Each number is 128 + 24 x the weight over its row's rms, rounded and kept within 0 to 255. Layers, rows and columns count from 0. The size above them is the row's rms in percent of the matrix's.

# layer 5 MLP down (transposed), 3072x512, rms 0.137, rows 1143-1160, columns 128-255
size [104  99  99 102  97 100 100  98 103 103 105 104 102 104  96  93 105 102]
[[115 150 119 130 167 163 101 168  85 154 132 135 117 104  92 100 112 158 121 104 104 165 124 113 145 104 127 121 101 115 145 131  95 153 166 110 117 133 155 140 113 130 123 131 154  96  93 143  94 116 142  63 147 145 136  68 142 135 179 127  92 147  99 116 149 137 130 139 179 112 161  90 126 113 115 147 125 139 108 205 132 110  95 181  88 148 100 127 114 129 154  96 127  92 130  81 108  78 113 141 126  92  94 123 117 125 161 150 147 116 116  76 131 108 112 120 117 121 126 128 180 155 143 134 102 145 157 126]
 [101  86 150 131  99 128 147 137 125 119 128 147 120 140 114 122 144 157  85 202 136 131 137 116 111  98 132 119 149 105 130 130 160  82 122 114 132 101 125 100 153 134 105 136 144 188 150 108 157 151 134 133  83  98 128 151  89  90 129 147 118 120 140 107 109  95 135 111  96 107 139 156 144 126 121 107 135  89 152  97 118  96 133 144 133 169 123 145 150 135 117 136 134 153  91 130 116 113 139 124 131 120 117 133 130 136 149 165 156 120 108 141 140 123 137 122 107 157 126  98  93 169 140 121 154 182 123 144]
 [112 139 110 153 120 130  99 121 145 109  91 107 123 141 149  96  97 112  97 162 153 120 132 119 121 138 101 138 122 135 126 145 163  97 134  79 109 142 152 208 122 109 138 130 135 171 108 133 108 126 141  89 137 147  68 139 132 129 102 157 129 133  83 164  99 138  73 108 125 102  89 136 114 161 117 143 110 105 143 140 155 159 178 102 108 160 119 122 123 125 148 131 152 121 109  84 106 136 116 104 141 159 108 114 123 154 125 158 101 136 147 107 140 118 124 121 130 139  99 143 150 165 148 130 124 101  82 157]
 [163 102 121 133 123 120 134 160 136 103 146 127 110  97 167 150 143 141  94 167 120 113 117 107 107 101 131 119 124 158 162 141 112 102 139 144  92 135 161  88 142 118 116 151 105 138 134 143 106 118 109 157 173 102 145 179 114 143 138 117 134 135 149 136 146 137 118 136 126  94 108 163 120 153 112 103  83 142 151 120 139 107 142 117  87 137 179  65 151 121  98 115 133 127 115  98 146 122 115 160 115 102 173 108  97 127 160 124 136 114 128 135 148 138 109 156 163 129 140 136 106 111 132 159 159 115 145 136]
 [130 130 116 152 126 111 129 150 133 137 119 111 126 127 102 117 113 134  87 127 109 138 160 116  81 145  97 125 170 132 139 122 115 157 132  86 134 161 108 155 131  98 145 140 128 133 128 148 125  80 137 113 161 131 172 125 124 145 113 119 125 136 150 115 104 122 176 156 117 131 142 116 193 132 110 150  95  87 152 151 136 131 105 119 153 125 161 125  92 123 175 121 139 130 143 143 127 154 168 115 152 143 108  97 148 112 145 102 129 147 147 131 186 107 143 114 150 169 157 127 174 147 119 102 158  96 153 130]
 [136  92  96 106 155  81 138 116 130 109 132 135 157 142 110 156 136 125 119 125 127 115 128 114 130 140 148 153 207 123 120 127 119 122 103 131 135 145 129 114 128 164 110  91 159 141 153 163 138 131 126 139 125 139  97 129 121 156 106  90  92 170 104 159 122 154 127 114 132 105  67 148 118 149  80  98 130 132 144 120 112 150 144 164  96 159 167 148 122 118  88 113 134  95 106 134 112 120 141 142 113 127 109 136 119 151 115 118 115 109  99  96  99 156 156 119 128  97 100  99 141 170  76 125 115  89 129 125]
 [135 134  82 130 207 108 116 128 106 104 132 112 126 125 131 122 131 144 131 105 109  98 122 165 118 110 132 145 115  78 130 101  93 110 145 105 128 117 141 100 120 154 123 113 136 132 142 153 136 100  90 126  97 140 127 134 144 153 119 151 123 120 139 160 149 114 106 108 123  96 142  86 123  89 154 145 133 146 138 128 115 160 130 143 101 119 103 152 148 110 133 110 145 136 103 124 117 138 145 131 123 114 163 133 138 136 179  99  96 164 147 188 168 103 132 150 103 151 158 140  99 156  95 153 147 138 121 103]
 [143 148 138  81 113 108 113 120 120 102 143 149 135  84 107 102 110 130 137 132 151  92  98 131 127 123 148 116 139 118 124  90 153 125 107 135  92 112  64 108 127  92 182  89 165 175 125 147 107 168 106 127 142 153 124 177 121 160 175 134 161  75 148 143 152 141 133  93 168 124 123 156 128 126 148 103 147 115 112 141 134 113 123 127 135 123 118 134 135  87 121 157 141 121 142 174 118 117 128 127 104 149 153 142 117  85  70 115 156 148 106  96 125 145 102 120 164 163 102 138 133 136 162 148 110 127 115 127]
 [158 137 132 130 169 146 124 125 144 156  97 147  99 132 103 130 154 136 120 229 113 145 104 132 170 118 126 142 108 175 104 150 139 151  89 135  93 153 139 103 123 128 133 166 128 113 125 136 115  80 113 153 149 128 100 137 141 121 143 136 135 155 171 113 147 139 140 128 117 140 122 153 113 118 133  93 153 118 121 121 147 117 126 116 119 124 167 149 122  92 158 138 127 152  90 116 138  79 133 143 106 170 149 147 128 109 140 111 132 120 116 130  93 162 119  77  86 114  99 149 140 136 138 118  89 180 114 121]
 [173 141 162 124 111 137  99 148 136 109 111 122 162 172 166 132 111 133 140 103 140 110 101 112 140 120 121 114 129 141 117 143  85 141 111 115 109 114  94 118 139  98 132 116 135  87 156 120 135 134 144 141 123 133  70 161 114 153 103 109  85 134 130 114 121 171 136 169 139 114 114 156 155 163  95 120 108 124 149 126 126 100  87 146 121 124 147 141 107 128 120 121 147 118 132 133 151  81 134 147 117  96 152 123 179 134  86 151 160 123 167 131 115 112 117  96 160  80 108 115 129 115 138 103 161 124 171 141]
 [ 88 121 140 138 156 144  83 113 110 145 135 177  88  94 127 128 147 141 140 111  88  96 131 151 148  79 147 119 117 148 119 109 109 201 113 151 115  90 168  80 144 151  92 170 129 108 124  83 101 105 137 113 145  98 129 129 138 159 164 171 125 128 118 188 146 135 122 115 158 129 138 117 114 135 144 133 114 131 146 135 117 151 104 132 136 106 106 122 146 169 122 154 121 132 124 119 144 125 114 162 124  94 127 122 133 135 135 139 109 126 135 118 109 118 131 138  83 157 125 113 146 179 137 116 111 108  79 129]
 [ 88 100 114 143 143 137  70 162 141 109 117 164 109 116 142 139 160 138  90 144  78 156  83 130 173  99  58 118 110 131 104 142 159 101  93 111 136 146 148 141 102 136 128 154 152 156 151 126 128 116 116 115 157 152 176 121 122 158 121 118 153 128 157 132 128 163 111 123 119 123 120  89 125 157 162 155 137 122 137 143 138 133 109 139 123 131 130 141 118 136 179 127 138 136 102 142 112  94 131 111 166 117 136 119 145 252 156 114 158 143 128 143 144 175  87 120 132 131 160 102 131 136 119 171 123 148 138 121]
 [115 113 153 125 135 127 137  54 140 153 163 137 131  93 126 130 129 145 142 100 137 137 138  94 137 105 118 122 104 117  66 127 141 141 144 151 140 130 130  84 155 137 157 138 136 159 128 162 142 122 118 144  94 129 134 138 130 142 114 112 142  90 121 127 132 199 110  75 131 105 138 101 152 136 147 112 144  74 165 155 147 116 105 121 145 187 141 148 128  88  93 155 164 125 146 115 116 111 142 113 163 157 173 114  87 184 143 153 120 152 144 161 164  76 146 147 126 134 136 101 101 102  92 128 127 180 163 147]
 [156 134 153  92 110 143 103 103 151  98 135 110 124 132  71 103 151 114 143 194  91 106  96 107 144 104 119  84 146 142 149 141 120  69  97 149 113 117 165 138  99  82 114 118 115 151  87 160 126 173 173 155 136 121 152 128 133  70 130 113 156 117 103 152 156 107 112 143 143 129  81 112 113 127  87 105  70 128 158 133 151 145 156 151 108 157 133 152 141 185 151  92 111 124 121 160 109 128 123 168 113 128 111 151 127  89 134 132  99 122  59 117 115 108  99  90 129 138 143 118 129 144  97 154 135 129 126 108]
 [153 140 117 165 122  84 131 105 125 147 155 106 188 130 142 130 130 137 132  85 125 146 147 115 166 100  69 141 141 165 124 131  95 153 119  96 110 127 175 125 135 142 137 124  91  89 159 152  85 131 159 154 148 120 137 123 121 149 142 155 130 125 147 122  98 116 124  97 127  91 107 117  84 114 139 101 184 140 125  95 129  97 156 132 124 149 113 134  83  90 110 161 143 137 132 115 139 119 127 108 141 127 130 120 162 242  56 134 129 133 145  87 149 170 131  95 128 134 135 125 106 149 101 161 144 132 128 167]
 [142 123  70 127 162 134  75 112 106 128 160 136  57 106 140 103 106 132  96 134 143 112 107 161 156 165 116 102 126 126 120 117  88  96 141 196 125  96  84 135  98 102 199 153  99 108 104 117  92 139 116  94 102 148  95 128 135 157 141 133 146 128  87 122 125 110 135 143 118  78  88  97 103 120 167 177  75  85 123 145 191 140 107 122  93  69 132 122 124 112 121  83 117 120  80 151 148 124 170 118 104 149 128 134 123  89 145 124 169 158 175 114 117  99 131  86  90 165 156 110 124 108 128 119  95 168 122 106]
 [148 168 105 146 141 121 100 120 129 158  84 121 116 147 184 117 151 110 119 113  93 165 122 116 113 165 120 149 154 168 123 172 119 123 148 140 109 108 169 133 163 131 120 135 100 119 161  84 140 101 147 138 159 111 123 127 122 160 108 133 166 122 125 134 154 135 105 117 136 111 134  97 109 164 158 116 163 147 145 107 125 120 127  99 133 101 132 167 130 148 121 141 143 118 166 102 135 141 136  93  94 160 134 132 108  73 120 112 144 143 119  85 104 133 111 152 110 172 134 125 126 150 149 116 105 155 146 134]
 [148 143 139 171 104 114 133 123 123 107 114 104 128 101 140  91 124 131 125 129  90 108 162 110 174 126 120 117  97 112 128 138 117 101 155 146 137  95 106 160 112 115 115 158 156 130 165  96 105 121 134 173  97 121 171  89 122 124 140 118 108 120  96 128 129 147 123  76 124 124 107 107 145 146  81  84 180 155 128  87 158 154 160 134 130 116 151 144 140 146  91 121 133 120 101 155 110 133 128 130 101  81 118 130 131 159 108 138 158 182 144 151 100 131 120 133  89 143 153 128 141 121 143 147 117  89 132 144]]
# layer 5 MLP gate, 3072x512, rms 0.141, rows 1144-1161, columns 128-255
size [107  97  94  96  92  97 108 106  92 101 111 101 106 113  86 103 101  99]
[[138  88 170 137  79 149 102 127  93 115 162 163 140 137 151 104 128 108 117 126 136 114 151 148 130 132 146 111 143  98 115  96 143 133 109  93 129 137 103 100 190 106 117 114 134 118 132 164 155 134 135 125 124 153 129 100  75 124 145 158 106  87 113 150 105 137 147 117 116 134  90 130 145 146 184 104 153 137 111  66 125  73 110 113 113 141 141  87  87 123  84 120 128  91  85 175  92 105 136 144 125 122 105 157 124 122 132 151 118 156 138 107 121  90  88 149  97  90 106 152 156 159 111 143 149 123 145 133]
 [125 158 147 126 129  92 124 136 124 135 127  87 122 110 167 131 103 123 160 114 131 147 144 159 125 136 131 111 106 148 122 129 119 126 131 146 130 147 127 120 161 126 187 162 160 152  84 121  59 120 110 109 162 116 141 127 150 118 159 188 164 121 121 152 126 193  89 148 138 140  68 170  92 169  98 151 155 137 119 144 138 160 140 138 153 147 150 100 109 112  91 147 163 141 104 165 139 118 150 149 135  91 132 133 124 132 106 180 104 105 126  99 106 116  97 127 129 173 104 123  88 154 112 137 158 129 116 111]
 [176 152 134  91 130 126  98 124 120 118  88 125 134  93 163 114 126 137 168 147 146 110 130 108 196 113 110  97 112 175 121 108  74 109 169 148 108 109 120 121  97 136  94 137 149 109 149 117 156  96 105 158 141 124 139 110 149 149 166 105 129 104 138 114 108 135 132  94 138 139  74 152 136 151 125 137 158 150 124  92 117 138 126 180 148 109  91 159 166  74 116 140 104 145 105 140  97 123 132 153 131 129 126 133 160  97 154 136 119 115 126 127 132 141 130 113 101 147 118 135 130 102 133  86 138 111 157 142]
 [146  97 131 111 124 123 143 117 140 121 120 181 122 117 145 126 135 146  81  97 150 123 133  78 125 141 116 113 151  77 173 123  98 149 133 114  89  98 125  92 141 159 144 121 154 177 150 117 136 141  93 103 133  96 157 166 147 139 133 124 156 175 103 115 108 142 147 172 130 146 109 141 108 124 128 100 154 114 136 134 113 155 166  84 100 152 173 142 166  77 157 150 136 182 169 153 119 110 116 142 124 163 116 115 119 121 123 152 128 128 111 119 136  92 147 117 154  86 143 138 136 135 114 142 105  90 160 173]
 [ 98 134 113 135 125 123 135 177 131  98 123 123 134 118 128 127 186 156 110 134  91  92 158  95 111 111 116 125 146 119 124 141  86 140 106 117 139 161 155 141 118 131 135 148 150 143 156 129 165 132 117 144 153 151 159 112 158 154 125 132 122 138 133 106 131 138 172 115 105 131  96 144 155 106 111 101 134 162 126 146 120  92 126 136 142 122 150 126 104 140 130 131 111 119 108  90 119 164  95 131 143 117 130 109 167 131 104 115 113 146 120 129 166 105 138 128 155 143 108 108 129 130 111 129 132 119 125 132]
 [ 93 102 125 116 147 133 156 119 114 110 118 169 143  97 131 115 166 134 147 112  78 132  92 111 138 143  97 111 129 121 170 130 112 182 125 142 161  70 156 166 161 102  66 125 110 128 129 154 144 127 116 166 121 146  88 136 178 107 123 102 127  66  89 138 139 133 136 156 147 163 117  98 140 130 164 125 133  89 101 103 106 106 141 135 132 109 151 102 141 146 121 154  98  91 153 134 134 110 123 107 135 142 158 152  83 104 142 173 112 119 101 172 133  95 124 139 121  87 131  76 111  99 182  98 140 164 128 107]
 [131 125 131 144 131 125 117 113  83 129  93 141 126 115 107 156 134 121 130 129 145 108 152 109 104 139  96 110 177 108  95 121 147  95 102 162 163 100  91 124 138 105 154 107 102 142 147 102 138 146  98 159 118 102 148 124 130 152 146  67 116 118  87 132 120 136 159 142 123 121 146  91 135  64 136 109 146 112 114 123 152 145 189  91 148 127  97 121 124 104  76 147 132 144 147 143 101 156 161 116 110 104 106  94 145 172 119 130 121  74 142 124  96 141 136 120 108 166 115 104 109 165 151 184 125 137 110 136]
 [104 131 102 109  95 134  85 114  90 137 114  99  86 143  85 133 132 138 119 150 156  93 120  87 129 113 126 128 117 118 134 116 151 165 115 116 129 159 128  85 135 108 147  70 140 101 133 137 122 109 115 155 185  95 127 143 116 176 146 121 138 143 124 172 140 111 191 135 120 128 105 145 173 139 145 155 113 121  81 139 141 139 141 143 171  79 122 156 156 142 111  98 110 185 108 115 178 145 114 157 151 128 112 138 109 135 139 126 107 109 119 113 120 161 118  97 143 113  88 155 139 148 159 168 135 124 179 132]
 [129 104 102 150 116 137 101 119 126 138  98  90 133 112 145 142 152  89  99 131 145 144 130 177 112 124 164 122 122 142 134 145 129 118 144 163 115 143 120 127 139 143 160 129 141 107 137 111 121 140 177 178 158 140 107 120 143 112 131  94 109 108 125 154 161 134 157 157 107 123 135 133 138 120 116 114 125 137 133 176 157 117  90 121 125 156 108 137  82 164 134 120  80 153 152 148 152 119 149 155 132 112 115 152 129 101  98 123 144  99 142 143 131 151 111 192 130 149 113 128 158 103 131 109 112 135 182 112]
 [185 150  80 115 178 140 112 123 201 114 116  97 130 131 140 134 122 114 173 120 140 127 130 149 136 108 115 156 132 137 155 128 142 138 137  84 145 131 125 134 130 134 101 142 124 111 128 121 122 143 128 113 166 159 154 130 123 147 153 119 110  94 126 148 115 109 130 133 133 116 156 126 144 171 166 117 106 142 124 126 121 149 142 163 160 127 111  82 131 161 116 100 137 158 172 172 129 164 139 142 131  82 106  99 105 142 182 152 143 129 105 133 125 102 142 128  99 157  95 139  88 116 101 123  94  95 151 166]
 [148 131 148 172  99 136 133 134 132  94 103 141  87  48  96 127 123 125 162 130 119 188 152 178 110 119 162 130 131  90 110 124  73 134 129 136 119 115  74  62 154 132 153 106 115  97  92 142 143 143 124 141 165 112 106 108  98 138 173 133 135 119 149 157 145 108 147 102 119 138 180 109 158  88 101 102 163 159 149 151 132  70 145 104 118 116 137 143 127  97 138 135  87  94 141  96 162  97 111 167 115 115 116 151 152 114 131 153 152  97 131 125 144 140 138 154 134 117 144 140 119 114 113 158 140 154 162 110]
 [155  98 143 133 149 105 124  87 139 101 134 130 110 128 132 125 105 142 121  85 157 142 148 122 149 108  97 129 108 134 103 114 114 156 122 122  86 140 123 112 155 174 160 138 152 109 106 190 133 146 148 137  84 107 143 116 124 131  88 132  98  90 142 153 122 111 120 106 130 123 143 136 146 135 144 143 114 154 155 150 122 157 107 123  96 127 132 130 145  91 122 119 160 130 150 118 151 121 101 150 120 144  94 100  80 152 140 156 164 150 109 127 159  82 137 153 133 130 123 140 151  48  83 140 119 120 126 144]
 [123 110 131 112 126 136 126 127 145  75 131 127 165 183  94  98 154  85 136 118 129 116 141 131 149 109 163 145 132 165 116 103 119  64 170 147 140 155  66 112  90 129 145  89 134 134 126  94 151 129 121 175 146  95 156 114 144 127 123 116  92 157 134  93 153 115 172  98 151 114 120 137 111 141 138 140 136 151 141 133 175 109 103 195 123 132 112  81 108 133 143 147 127 172 131 130 129 150 157 147  95 131 138 150 167 166 113  94 127 159 114 130 121 115 102 152 125 159 128 126 139 134 101 111 157 118 126  77]
 [105 141  99 109 119 107  68 100 147 143 110 154 132 119 187 135  95 137 159 141 142 147 167 141 115 112 145 161 165 134 111 136 133 138 144  85 104 138 133 110 137 127 155 128  96  94  85 159 125 123 131 113  89 166 120 130 141 196 195 130 120 106  99 134 143 101 107 145 113 173 111 125 121 173  88 105 117 110 137 111 162 136 127 170  88 139 119 178 145 129 157 164 150 144 126 139 133 135 129 144 136 149  87 119 189 105  67 110 181 131 106 128  98 169 121 143 136  91 156 148 134 105 108 138 135 153 121 171]
 [116  93 128 134 141 119 117 166 109  87 126 115 140 124 166 122 124 141 165 128 130 126 171 148 100 103  95 112 159 110 136 111  99  73 121 130 141 120 141 131 117 133 121 128 139  92  90 182 114 146  86 150 118 168 128 190 148 195 112 125  81  80 126  77  99 144 148  93 109  82 109  89 139 127 142 135 161  39 142 167 126 138  98 146  91 111 136 139 185  99 120 115 116 122 137 114 137 145 125 133 126 153 108 145 108 114 110 136 152 132  99 142 125 127 131 128 112  94  82 114 141 141 135  95 135  99 141 147]
 [177 133 100 127 120 159 155  78 119  92 105 137 106 109 117 101 110 124 100 111 125 100 132 133 122 136 131 144 175 109 106 151 124 100 131 126 108 142 115 116 120 126 139 148  94 119 120 114 148 132 105 132 118 154  98 111 148 117 118 127 167  98  93 109 148 143  95  85 113 143 125 111 121 103 139 145 127 138 106 118 122 132 106 127 180 131 149 164 130 145 124 112 173 146 116 145 148 168 138 139 166 180 132 114 150 128 190 139 149 134  87 117 100 114 118 152 114 165  82 155 106 109 149 129 109 152 152 137]
 [142 147 101 141 123 179 122  87 121 135 102 131 143 105 142 131 134 148 159 136 150 107 113 116 142 122 122 126 128  69 108 126 142  94 127 167 176  85 115  98 147 128 180 182 140 126 139 146  94 117 103 135 139 103 126 137 124 110 104 150 100 142 126 167  65 208 138 114 121 140  95 102 148 116 140 184 142 150 101 146 121 117 121 126 117 132 126 159 155 116 149 103 114 133 167 119 166  99 129 144  79 101 135 170 149 116 101 136 122  98 154 116 133 112 130 114 138 138 125 124 106 162 113  98 156  81 102 102]
 [112 100 143 138 132 124 124 119 110 167 161 119 125 137 127 183  93 127 112 141 155 106 145 107 148 116 138 145 121 130 106 150 153 167 139 104 114 157 114 144 160 139 119 117 158 101  90 154 163 104 148 134 115 172 112 103 136 119 115 129 132  90 105 125 143  68 140 151 100 122  96 122 118 121 132 130 129  94 131 115 114 143 127 118 116  97 127 109 102 117  85 149 137 117 111 158 121 102 144 130 149 177 163 127 142 154 129 119 151 101 123  97 143 106  99 188 113 118 148 124 108  96 124 132 118 172 147 106]]
# layer 5 MLP up, 3072x512, rms 0.141, rows 1144-1161, columns 128-255
size [107  97  95  96  96  95 103 105  92 107 111 103 103 103  92 108  99 101]
[[119  81 130 117 105 133 124 138 117  95 122 103  70 156 133 140 112 128 119 138 120  95 163 172 108 119 125 155 122 127 119 140 139 131 132 149 132 131 142 122 162 113 163 130 143 139 111 134 143 116 126 173 151 137  98 169 136 143 141 109 127 131 119 137 128 117 135 131 136 122 134 129 118 125 150  99 145 125 132 159 111 103 205 130 135 159 112 133 103 143 131 141 136 125 103 168 114 152 105 103 152 118 121 116 148  94 153 121 150 149 112 139 110 148 123 121 121 129 158  99 108  95 129  64 152 146 133 158]
 [117 112 151 106 140 121 100 145 137  99 136 123 128 116 134 178 163 139 151 138 178 163 109 170 152 135 131 107 144 137 145 142 135 136 148  92 147 126 119 130 123  86 122 134  89 115 155 143 126 116 139 191 135 144 160  98 146 143 130  93 131 139 166 135 132 141 126 137 161 125 101 160 106 110  79 143 144 139 109 172 134  84 107 125 112 125 131 156 145 161 116 113 115 130 134 138 111 123 175 121  68 121 144  98 152 119 156 138 148 153 139 121 136 130 144  94 114  92 123 108 151 108 104 124 120 127 126 151]
 [109 139 128 124  66 119 128 141 134 123 130 119 160 152 124 138 134 121 136 167 117 101 156  95 112  92 142 101 142 157 135 100 123 133 131 139 108 115  79  88 140 142 175 127  77 139 118 110 122 111 145 198 141  76 103 181  91 128 151 129 134 143 105  87  99 145 172 151 170 132 122 139 172 165 122 150 154 142 111 110 118 128 155 157 134 119 139 135 103 140 115 133 145 176 130 122 127 129 126 148 113 131 130 156 122 131  88 154 122  87 154  94 147 140 136 112 125 135 104 120 134  96 127  95 156 120 157 113]
 [108 154 172 160 127 102 139 141 103  88 135 118 173 128 151 124 113 110 110 108 162 129 126 186 161 137 119 136  98 169  89 125 120 149 151 130 138 106 151  90 126 126 107 153  95  90 159 118  82 158 107 107 126 170 111 139 138 137 106  83 112 133 123 152 111 110 121 108 143 109 101  94 130 116 159 126 129 165 118  96 153 132 132 120 141 113  98 128 120 124 117 122 135 141  95 158 147 111 142  95  88 134 133 150  90 154 134 174  81 112 119 139 139 142 123  83 161 111 126 114 146 100 145 129 142 104 109 122]
 [149 167 135 111 125 111  94 112 111 145 138 177 131 154 132 105 107 124  93 118 130 109 176 127 114 105 131 146 107 128 101 106 161 123 116 108 109 124 158 149 102 109 155 139  76 109 140 116 102 140 148 136 129 153  81 129 121 137 115 164 117 119 113 110 129 107 101 119 168 145 129 122  85 125 146 146 148  88 140 141 152 116 135 147 110  93 100  99 114 116 142 119 156 113 136 120 112 158 159 126 149 118 162  88 126 128 101 114  99 106  95  93 134 171 100 108 147 153 115 124 130  81 142  79 112 110  92  92]
 [123 100 105 130 132 160 132 134 109 111 143 147 151 144  84 105 103 155 140 131 145 165  85 119 124 129 141 114 164 181 110 149 156 148 127 129 100 133 100 108  95 115 170  84 109 171  72 115 109 169 160 117 157 148 172 154  93 145 110  87 119 180 105 110 141  94 139 121 122  98 101 121 150 188 119 115 163 101 130 147  93 134 152 119 124 142 138  83 147 136 133 147 105 127 115 145 111  78 131 115  91 152 102 173 107 112 150 111 113  96 147 113 105 115 112 136 201 153 136 146 160 138 173 153 125 181 139  97]
 [137 130 152 121  98 132 115 116 161 100  97 119 118 130 116  83 119 137 123 105  71 119  98 106 157  92 139 108 152 111 110 166 129 159 138 121 135 124 138 141  73 123 172 102  82 117 129 104 114 124 131 100 164 115 106 138 143 103 140  84 139 154 147 100 126 165 104 164 127 131 122  88 169 122 171 107 106 113 100 136  98 120 136 176 135 150 118 154 143 141 135 165 139 119 130 141 142  93 128 142 123  96 136 157 113 129 142 144 147 121 107 134 141 110 153 140 153 149 113 151 158 100 151 141 133 129 143 139]
 [101 158  78  89 123 103  92 116 149 121 143  84 156 170 184 107 132 145 120 120 138  97 152 144 189 110 115 105 142 120 114 149 140 162 158 113 140 133 103 130 126 138 160 133 108 149 149 128 116 140 106 115 129 118 162 112 117 125  81 110 118 117 125 164 133 118 118 138 132 146 129 131 119  98 108 154 146 134 101 108 113 127 119 135 114 116 109 150 113 134 160 197 163 141 101 128 119 127 130  86 153 113 128 139  87 105 148 142 150 113 163 114 153  90 181 136 131 124 129  90 110 131 119 130 135 127 139 142]
 [ 98 169 171 141  91 112 139 116 120 117 179 167 116  80 130 116 118 122 157 118 125  81 137 100 143 107 106 167 133  96 104 121 131 125 125  74 146 165 132 115 135  94 113  97 130 140 134 112 129 108 100 114 104 107 143 152 176 116 165 147 115 124 108  94 128 126 113 127 134 145 124 104 140 143 139  95 111 135 120 122  97 138 163 153 121 109 137 132 156  79 117 126 129 144 109  90 129 134 147  88 134 149 111 106 127 195 129 148 105  77 121 133 108 108 116  99 137 140 158 100  90 148 133 164 148 120 105 139]
 [125 117 144 143  84 140 112 127 125 117  94 122 153  78 144  75 109 114  73 144 125 106 150 103 115 145 149  88 131 176 120 163 113 121 137 163 132 169  95 136 152 115 140 145 108 118  98 151 144 160 113 129 108 107 138 150 136 126 140 160 120  89 158 185 116 134 131 122 141 152 115 121 139 123 116 108 192 126 135 127 132 161 142 104  94  83 123 101 119  94 145 112 151 100 115 116 128 133 106 144 102 122 120 112  62 111 138 144 165 118 144 139  90 149 117 127  99 142 146 108 140 126 106 119 116 106  97 102]
 [123 136 122 122 122 125 128 117 121 137 165 144 138 174  98 134 121 155 145 116 134 121 152  98  99  86 109 129 109 128 126  99 123 115 148 134 127  98 172 122  91 167 170 142 103 127  93 169 140 130  78 135 129 115 160 151 124 111  91 123 150 141  70  96 119 163 115 134 120  87  97 161 144 134 123 110  90 114 104  99  93 148 131  83 101 156 105 104 148 164  89 147 102 177 146 137 137 132 157 133 139 162 143  82 163 108 127 126 167 142 154 145 165 113  91 122 146 161  98 109  80 125  99 137 151 151 102  98]
 [138 130  84 155 134  89  96 139 108 137 134 102 123 185 144 104 106 129 145 124 111 140 101 124 146 124 139 114 151 124  64 147 148 132 117  92 116 109 152 151 163 133 125  86 138 120 149 105 146 150 157  67 145 140 155 105 119 148 114 129 102 142 138 146 119 131 156 127  86 165 180 102  95 175 120 134 169 142 112 152 150 158 139 125 109 122 153 179 128 119 168  86 138 171 150  98 121 132  79 143 110 146  97 155 123 150 119 178 141 154 116  85 116  62 140 135 151 123  98 145 142 163 114 157 103 116 124 147]
 [134 109 137 152 146 165 114 151 137  98 127 130 164 145 118 120 128 101 106 124 168 123 150  91 167 116 108 122 139 145 123  88 115 101  99 154 103 156  69 142 100 116  74 112 130 146 120  77 155 126  90 114 158 114 161 116 110 104 112 111 131 155 165 106 158  78 170 137 126 151 134 144 124 124 128 149 113 156 132 157 159 126 141 171 124 123 117  87 125 126 154 135 112 122  82 128 104 148 109 155 119 141 147 132 137 186 130 102 121 134 109 176 136 129 101 118 129 113 156 105 131 106 104 126 123 113 114 106]
 [112  95 122 147 149 133 152 153  98 169 116 128 138 165 137 118 146 147 166 133 104 139  83 136 126 140 142 108 129 109 105 117 133 127 172 150 165 133 129 193 109 148 118 126 178 145 114  88  92 113 136 164 153 154 135  99 109 136 125 104 147 118 101 157 140  68 113 159 156 122  95 149 103 140 149 134 133  84 118 122 160 127 126 172 137 101 141 107 149 138 145  86 119 166 148 136 139  93 176 111 112 157 134 118 115 133 145 123 136 151 134 100 124 139 145 125 110 115 158 150 154  98 119 112 150 130 149 115]
 [162 107 137  96 111 108 145 128 130 115 109 147  93 124 174 122 117 102 138 116 112 138 163 125  92 131 106 114 166 111 132 150 140  93 144 119 117 121 133 134 136 119 133 150 111 142 134 167 165  49 139 112 133 157 134 171  84 152  93 129 111 120 142  94 132 109 123 104 151 111 137 136 112 111 127 137 121 114 162 163 135 131 114 140 125 130 122 161 142 131 124 127 164 119 104 112 175 127 130 186 123  71  93 107 135 128 112  91 133 151 121  96 133 191 112 133 119 149 104  96 140 138 135 168 175 131  89  94]
 [133 119 145 131 133  99  90 126 154 135 105 159 156  96 161 155 116 115 139 111 149 124 130 120 144 143  97 134 144 102  98 109 116 119 150 154 107 116 107 157 157 119  98 130  62 138  88 106 125 156 129 102 181  96 123  91 141 115 126 164 128 119  96 108 140 120 104 116 114 114 172 177 140 121 146 184 107 146 150 113 137 154 150 131  68 157 145 174 100 138 111 130 115  96 148 132  98 155 139 168 144 100 108 135 140 112 118 131 133 134 150 152 164 132 145 109 107 101 146 135 111 136 126 100  74 135 146 193]
 [133 109 118 131 105 107 103 161  91 120 140 113 127 117 160 152 120 116 112 131 125 144 144 134 125 133 156 122 151 143 129 141  93 128 107 109 147 112 129 111 174  99 139 137 108 104 141  57  77 139 112 127  87 164 131 132 144 157 124 124 150 117 100 129 129 124 111 119 125 109 130 138 154 141 115 137 122  91 120 109  85 156 166 122 106  76 143 123  95 130 138 109 121  84 171 134 105 146 124  97 134 123 100 125 111 117 132  98  91 145 151 118 134 104  84 152 102 112  87  98 133 141 113 118 124 116  90  69]
 [105 114 143 126 151 128 156  66  97 159 146 128  94 141 134 179  96 151 128 155 161 125 106  85 127 180 158 143 124 120 135  97 125  99 117 118 126 144 158 146 102 108 148 174 119 144  95 123 156 114 127  90 118 174 127 167 166 114 155 137 120  91 150 137 138 141 149  84 112 170 145 157 137  89 114 141 149 127 131  91 158 148 126 167 117 143 166 144 126 163 123 142 112 135  92 131  87 135 135 133 136 131 142 117 146 134 139 114 147 103 145 119 188 147 121 141 124 178 103 113 136 122 149 100 118 173  96 173]]